From a checkpoint of a small transformer trained on Wikipedia.
Architecture: rotary positions, no biases in attention or MLP.
Each number is 128 + 24 x the weight over its row's rms, rounded and kept within 0 to 255. Layers, rows and columns count from 0. Numbers have three digits each. The size before them is the row's rms in percent of the matrix's.

# layer 4 MLP down (transposed), 576x96, rms 0.18, rows 147-180, columns 0-95
091:127107117129105109105158135158122134105163098111101163101122095106126146142114116118127139123133135134133156117147147133115095109158136076096143123109141128151098125112126128107092127116148117164088129061060132079096122137146141121165174149109140107144128138162091149151150132132141093072
106:113161134129099142134149098126124143134151128186101161141139101131153162071154160144155095184111135127127142129152137131068143090123119104133100121115125086110148128084098114116118151102087114085145129162126122092156127111142123148133102134090112109107139149136105154116097137123087117094
098:152091112152152176071089131151169138111122164113104105116133142133106059149119118129104139150153165143110128137142134110123150152130125082165123128122086116105119091122098135113116157119101063143141134112162125133143110147125125136125125058122120120132143163113099132131144122119130160162
094:140114126092129141166148116126134126112135134104121142174133103159127104153142088176114115183136165148091134155141120146144137138121167139121072156099139110103125116137173132130126167136130137103072124127091154127101124119164159117072099114122135129117132119132147125192157140113093161117
085:132133151122168081145144136164104201111135127146103096119130107101143149142128107127138149095116139128161162108150090088114095105130099108153074134145085120165126165094116123154098096163106143123134140127099154180121122139128129143120127152135102101166089104113119144114131098142110135114
105:108144186133111122142095120100118141112122112148107142138173111142125134129110136072165110129147135153163167113083094140121106133124093138122143160091147146156088149158111141136167105152126132124128127128165125151136136120118131123095130102137155118166131088146113080134196126104159133179
087:116126116123159156084181094142123131135100119147142127137170094099121095144146134142129168117073126084110079100108152109116168111124104116115144118090145077117140124175114134155141129146106102105165107139117106126118085142116110155147148117096135154136129106142083152117135132083119156126
090:143151143106135123073091133136096127163150122132100077108128147055186122096121104088156133137140129107121142136135159148166108137103156107141140125151136139126124120149130116111130102149124187101179109153138137108116153114145097081101128118146134119113165134072136143120127145124140117107
093:149142176124135090144120141148105135159118165145141142116134144126157145146102110134144146169117125115123129112090117106118098143150124109120191140131126152147131144148120150130176096145152097093111115135146171129161128076122147170132098156109128070151122180136151162110107178156120142142
096:158121110109101127107110147136161159131113137145163183138149106145129106154131120081117093100109080162110116115103114107104170132086091131119163130105112126143119120123136157115093133117146145119153097172147119129183138117133114142171133161145119212145118155125131142121122156141125107128
103:131116121157101126162180096154159086183128113109119087125132104148127098129158127165125139144151115131129129126130148128140102099156162131088086135118113120124087143197128139168135118113158150132081089137128122103127115165134151109071117152118143153117101105117154109132144132116155093120
099:136135131108093077155123125123133081093158105101155108132164120174099123106124137099109098104091128108116131159127117170118141165118102147141136112157103163100163144142147134115126110152126156156099121092136094117145151159117085177112174145116120128140162116073104111153109131127135111109
086:085132121092153137103168134143110146142127155139135139114140133088167132115116142111135126082086103126112107092173124133140155118102128086126190074144126155124104175116125134074112122150115112098198108106146153138141151120147125145175125090144138139121119095139145132137120116126110141135
082:104141085117161074128129166099144134144152090138148114116158147132129150123123146130104175142108108127120127128155076122100078093122102075115146130153114141153123114116144107139163109104138117135123128143107163110148134107204135173174154172151138135139122130096125110111129140138117136099
105:141127141141132137128197133123134083103116100144154143119137100137125147126147089148080138095099118123098104102133102116143108139119129110124141133153100129111079167170135120117150153084162171147121068129107179072131132150140148114116108117127142127143109135115142082118139138115118131075
081:126126138120130082106075128124155154110111097115169129137143111158152145149145135135131163134154154130129136143119106173119108109144146127083110146124112134090162100106127128138122121091119130154139161169135159134125069140119146108157125117106109108090112149160114093116123201138127196120
082:091145112084167156159134098114124168132132099108132091193127112124131127133102109152122097109146129125152118132133127088151072118123115126130123127159110106134127096164168160115099109137126136166145139131145131133163141158143165078110145106072149110150109110086107128156163098124130105117
108:144117118101149094157125120134139162103118131125158112140145164164077192182154114115144112146175163111157136098074145119106141122118160119129120141196131127167161116141123134138115132097128148156163129128087104113152127151110171127102162110138145137141107122138144110163145123129121139140
101:153095145122173152133141127148123121125116125189199127117135112153076128136138084147135103102118111125114160146118129097108142137127118095099152131144119097118127099145125144175164153123175110111110127129125094150135129119135105176145151161110132129087104145099125075097109138117173150144
103:146120110112143141102118141117163125120153149112157144106119148149117123139157125180130122159114140122136143103068143152142106131177085142102106158130090142083116074126097142134144111079140121158112143147120121103182118157140122141124144157128159130139161169133138098125058141137126094124
101:140124100151152118124151164145157126113153096133122089129113135126144130133108127167118099078125159096155148143125130120128145131162086111139118134128158121093160159129131103135147134163134082079120096149103117108115117085125179125153126134110179069106151122114096114127131151140188106095
112:124155088132124171116091173137074115111147084072140126128125134131130105101067146174132128125169134140153198129077148163126081094118138155111127110112150104123135131166130149098116121133151121105133105093094123146136134168145141118141143123144146106121131119136128145109152111120130131119
110:174099143139098140128113121154110102147143139113089107146152152135124106111136153127161084127144113070131091136152131176132118137099136107162168142168107133108151083092123124076140120123101120093167126144139129110142140180152110137137158127064109104096139138126150113145157152124140121131
082:144159081085120126156135133112138173148111151133159111122122173125101152124127150116129129119112086113085108164107129153105140193128107125146203154164148136143121139100186126159151125134136139141118142139105117091140115115129116112151136159123116079130127114102110112088116149106115111094
081:134123102119151143118170181120163162138126146130127107096133145144133120140155155117170141135113107177109099124140122136132162125140067130135149130062118139129150123128155148118166130093163131045130126142088150112126126140134099147159130135125127150108128146081131132071120162141144132141
097:119114155139148142129115090145151142088118149130124078133099113136120126097148092169117143130095138134144161119128085144123110104110140098156109108120165092132126132138148135174051141143154127162159142167137138137144103094087144134102145138139173143139106074138133094144138156100136104149
121:107108171139148155096135165121132117152129098176140157106115133140127141111180130125137100094086116164082118151117093106090100134142100165131088134119105137116140148135123109148122151153134135171132142115118126131098150152157111132155112122135135094135116146116087107130148140166116057076
095:146162120105154123120114129096119115114118099119123121113146146100132085125126119153116102096120158161112084133128135075130107140140105134060156103101121082180081164115141121139157124088132118176140124120101068115145127161108104115136112128138120158121104152116091134119128156151111091138
087:143140149096109116141159107102078102164141164140144177164163122120115144149123123133118157159128161067109133149106122145093124127152114127145138119121108150114091145127104151120176122120123121146147135079105092126147142085154140101138115127088130160121145103091173114080084152125130129117
088:134121136102108103165093157129177073126088167121149132166151163128096117118144133101120169122123123055119067147161148188145128135149126112115155145126139099147149130100132091159129084156126098130147129127147143137131121119127116159158131109122106116112116172130114129106120120122139133104
107:095159159130101131108116130119130135140204104098130120125129121143126110116130149102127073108149173137126190178072135114142192129136143132112109098126086135129082116119133119127135123092088136093113123145135108071134120125138103139165128147133147123116138114147127120106141170114113126137
093:122120114119130112168134152084122116142116145118136127111102121113122062111078078103097139143171114129145103139137114131170115159130123115141147145138097128169048123151102150130099153143134135114148103121127146140168145169112169148137182131120145096152114128122104093103162112142123124132
094:137150107140123149135112163106140117137154125160116057115105146116128128115110133140166095104107110100121106108134166156158103093138118145103098099154093146134089123149151167138156161181087107061129121125131140133121106103104143168156143096119131102122104158151150149141139103100132124120
104:110110139135150133112141149110115157151116161110126134105122133108138170164119107145123128128141154158139121097135158134145128100157129103092118094078113163182101134117105132115104127131100115106131079110121133160144102142094117093133194136122154168147105177106176131168137115102084145130
# layer 4 MLP up, 576x96, rms 0.205, rows 148-181, columns 0-95
110:137130154136110151133126101144139139183133178148142143148145122133140114112129134181135150118108150082167151152123139187108085084137126145138123172128139145149179135114178108103120116129106128118111140091129056124129087118136129139124121110140121114130135171131108111161120119094111134080
093:122105098162091167080126119133165125142142146113160110129163136123168096117102129091101143139107157138091143093128147135130125112119132118165100133122096125147138119154113144155157120159103088111126128115194124128103145134169145176132126133081130124101111146114096148149109137177121136075
097:108200164157105138109112109090146147163126125136143135153160142127099130146107111107132101172118143114157127165097148153123095143147097137134114137095113165113116126121147107103152120110159134139104130120172125095104111205120126135157106107124126169088136091122140131148127140105139079140
092:160088153117129096137135111138152070122114109158115098117106132145151090114117084114129139138170175176104104106129173135164105095140144151103152151138136112071127118092114131172105126127150163112167117123141165115091114153146114156127151117136119133106148135112110141096131131170126156117
103:083112100177125109126117127131065119130103084153143133182133107095122086161120094125131103133136179121109147124135143156142139127147112135150122129129127098108119129142147088103144134121133101104146134130183116152136137139194131140119139102133159108122076165165083129141126105137142154150
090:125174114096117163117105132148170109133148117149167126144081137137135087129124128118137136150172118134127173135126095128129110134119147114143110095131129121127087126082127098123109167087135156161089143180140146143123157144117139161152111187093124109110099132126096098110108099179144104129
096:123092115154133121131161134107082149097130107073111169122156115135146150152168154123076159153119130148087120107174123120142110139147130110121116152126137085081144093105113079119140130118123114130112124142154145138126157152071174130125109106154105148119128141118136138143106116082144153082
090:131172128084145165094137131129143120126158143134140110158178145114115089127141141099113090099159120107125129117144138152112111125088126167089144133151124124160134125097147123106086151097077193141142098139139079170110150131106107109130133099147115141120102108146119115113101120105078148132
094:139095125089138201105117167153140114147099121159167154115102122140152097136099144112146122140122144075136092128147134109123143106112124126123102132112113129151113081108109122101119117123141170153109138092107138139107154188154096098137145107165162117127137156124126127123168086112120136179
104:134081139119127084101120137144121109143128163122097092143160126112148158119097157138127086159126125156112168115105158099126149140134168133170114157111183157119058133113118143138134155079122080156163103111116154128135131139139125118100102139117100111097141155145096153139120167121137136130
097:074103163165153124163100169131095133141137160102141118101133117144140117106126102182144145110072167147135128142169182138147109094140175135112124153117160138133109106147142111123143137146120150153123136145139101104109147125116108109128138114136128067119093111133132146171074137113111122117
087:150131133129138117129044105109188121122131145116082146145137081138134141152121110109142114107110121121125157142099185143120136135148130131144160166118146115129192114161131133115105144157133139150141117119153121106147102091124142102127134162153156117130083084128143082138089143115133116090
085:147096123125090117137149152169140144119115134095106142165125109080104098149161119092140159140152142163149147141097172094149106150115144158116143114186132113106127140112119118105121168092114110121146118098139143164093107099089119122089102143133097101132106113133113081163143102132131095157
100:070135145102115100082129159121140157154154110129133132172120111089132123135124128092154104149120093150143113138136099129131134130132165056141116125109098108116174118122119132131123102118172122135179172144104119151120147148160125091154120117181125123088110136092142141121162123166125152121
083:144147152078087131110078147101132115176119087124166133139123119162148141151152115133164129121149088128148141144152118142144155106148129093060114168142128163128142131124129134156139131129132118139120146155131127072153096112112172081129124145138098128074098130118154124115107151118093115106
084:102119128167103157137125133125137100110147107121131163113144116129145134107149136127140095118081126095157110146159106133146192119148101092092160148121146147107107150142128145089143107137134084089114138127135140132094130091125122214119154137172174133121123151172161129103124105144137143137
111:186135121193156128070160085154123111143113112118156127141137128125111130095111141107167126103166157094153161155147125155100102129159128141113115105123084105152091133143179114151127120137114139168142141111120109107133143125123093140110099098095110129115109157149149121128088104143119112161
102:166091101138128128088119121087114133150130160137089094166128111059116128122106128141149104163134121107126098137129126150114125111118134144143155126127115152120148149092129142117082119165148133152116132149167180096155138115134123147121149167071170094129112168147094095132159155126157124119
098:141116159091102120118114153145127137101104108097127122149137131133172112157116130087168149155110154157122171155135115111116145114159134163118142089151091144158121118133145131082128149169171126092109126129118104145133138113122172098132138142183156132133075115117130148155118142151077080147
107:120188146101131157111142126088125122081141177105139165131149137126135135106148137152119108159150135126125117183116119134117139116111130119139133094113112115147152144198093136139144142134128145169152161089125142118084172161118080146112106129091094174139137136147143151106105123098135151119
109:134138164185157122143122104082157151140100147139119092115109119138107145153145133117085103136132127101130109156156177107133151143189161090114119133146121142108105121081107109118141134128116129148128135178136151075119154142076111152129115125165102121128113108096168106168130120162128127142
115:146111092113195118101156117142127124122107136087133145135152144108157120143130132154148144086143082123091163097115149122138127097146130125083122118138141095129146119106101143136147109135132098095131149072113190161142116143164152150105137175104098107120150173148159135126153114124155141147
079:139162156118107130135108115125136101113127116153079132161083154126184164158112111139121096131151146132117177126141126114091088108143101126136104088117116083153126104163135120117119117102106130118100062135167100127113111153151107142138159134149160163122144134175111150116116151156117125168
087:140119124121129108132125120121130133127146111120160131136120114111129156152111102151108141130121108090148143148117145126112099190136189138109129107206142106117129127061098137130097151159094115148158118094151107118123164111124137104157126154159112083166125101178129123140152115135079105108
097:157131155096150147139090100140130141125149124109158157132084127130150111075104119097156131171114154110144145081127124141098167092148106170107090135077147140160156124122151123154126117148144113072133093106135118130135162127119135136114120163131130078135154113124170167134113141141165116105
120:140143131150155112116117090158091138130126101115149115155087131098121134099118137154157118139127096091153108123092122121162113094142163124123134147090115129129100187141097128150154124101135147136108116088121159145080071137147155140098117165121147110142136164169098169128130166141104127089
109:119097121098085122141093141161161140117150092081120124147109107099128143159101146104146126123175132168108152097115142143114116102140115147140183180107151126126116137095132148072112146105158196140128124146126138072127087087132130130145126133133133153114141126121116086140136139147122112146
077:140159139087134149110094153170149105134142106106134146116091115184163097121107117119147124082105116175131118108151165132109119129111135142163156123127098127109115093131134112134158136153170145110144131120133083146103149069131169153119102113087118136090156103090126139159105148096127111116
095:143124143198111124121094132184098147133169130127145125116123136125132152181094134140159103131158132138151190158080107129131102139153139128189124108125113114122132116171119142113136177112136108105113116135140134145130090137157123120097113136137113136128148109097187174149153103132120128130
104:100129116148112100094162096144158171085131125141117102132113080117134160145113165143144124116144210123095140143111132093122099161188138124123121142141155160107107103114127102122111111146121136132145124094161142116109157145147152102130118119120131070110135137137096137126133157139108071150
095:144147128114153100113142124114125133142137117102104122137112126125139113153084146124092101169129106113124124121139142135130062070158123135113119113121133097138168120140141112154130099135107116124108145133204134138107084162172150142142091159124069066141095127096155123120149119148122151108
097:123131128138128080096198112154129113147134103113143161126151130119141119140122148150147099197147166156157154147102139121103138142139130106137144150088158120141110141122138096124087130083155124196127121105110119135146161102142096090118121122105113142180143108133110151166136125162136150126
098:105130151126084157120083088092125102152145129150130141152139130113075211137099125105129108123114144096157136151168109172145164126146123142109129122145103113125127123122110090135145125139138103115117132123120156114136123131118135157140143080132097129124173133160121102136122160100152085065
091:128129122085106121096123125132167120139128106108133115089142121127159119158115140113077112147107175132092077121144152125122130149140090163121135116115163118087138150141119132162136160124156183141134180096067143115130128120147115137074146145149157152091106079115155123113147120129121138142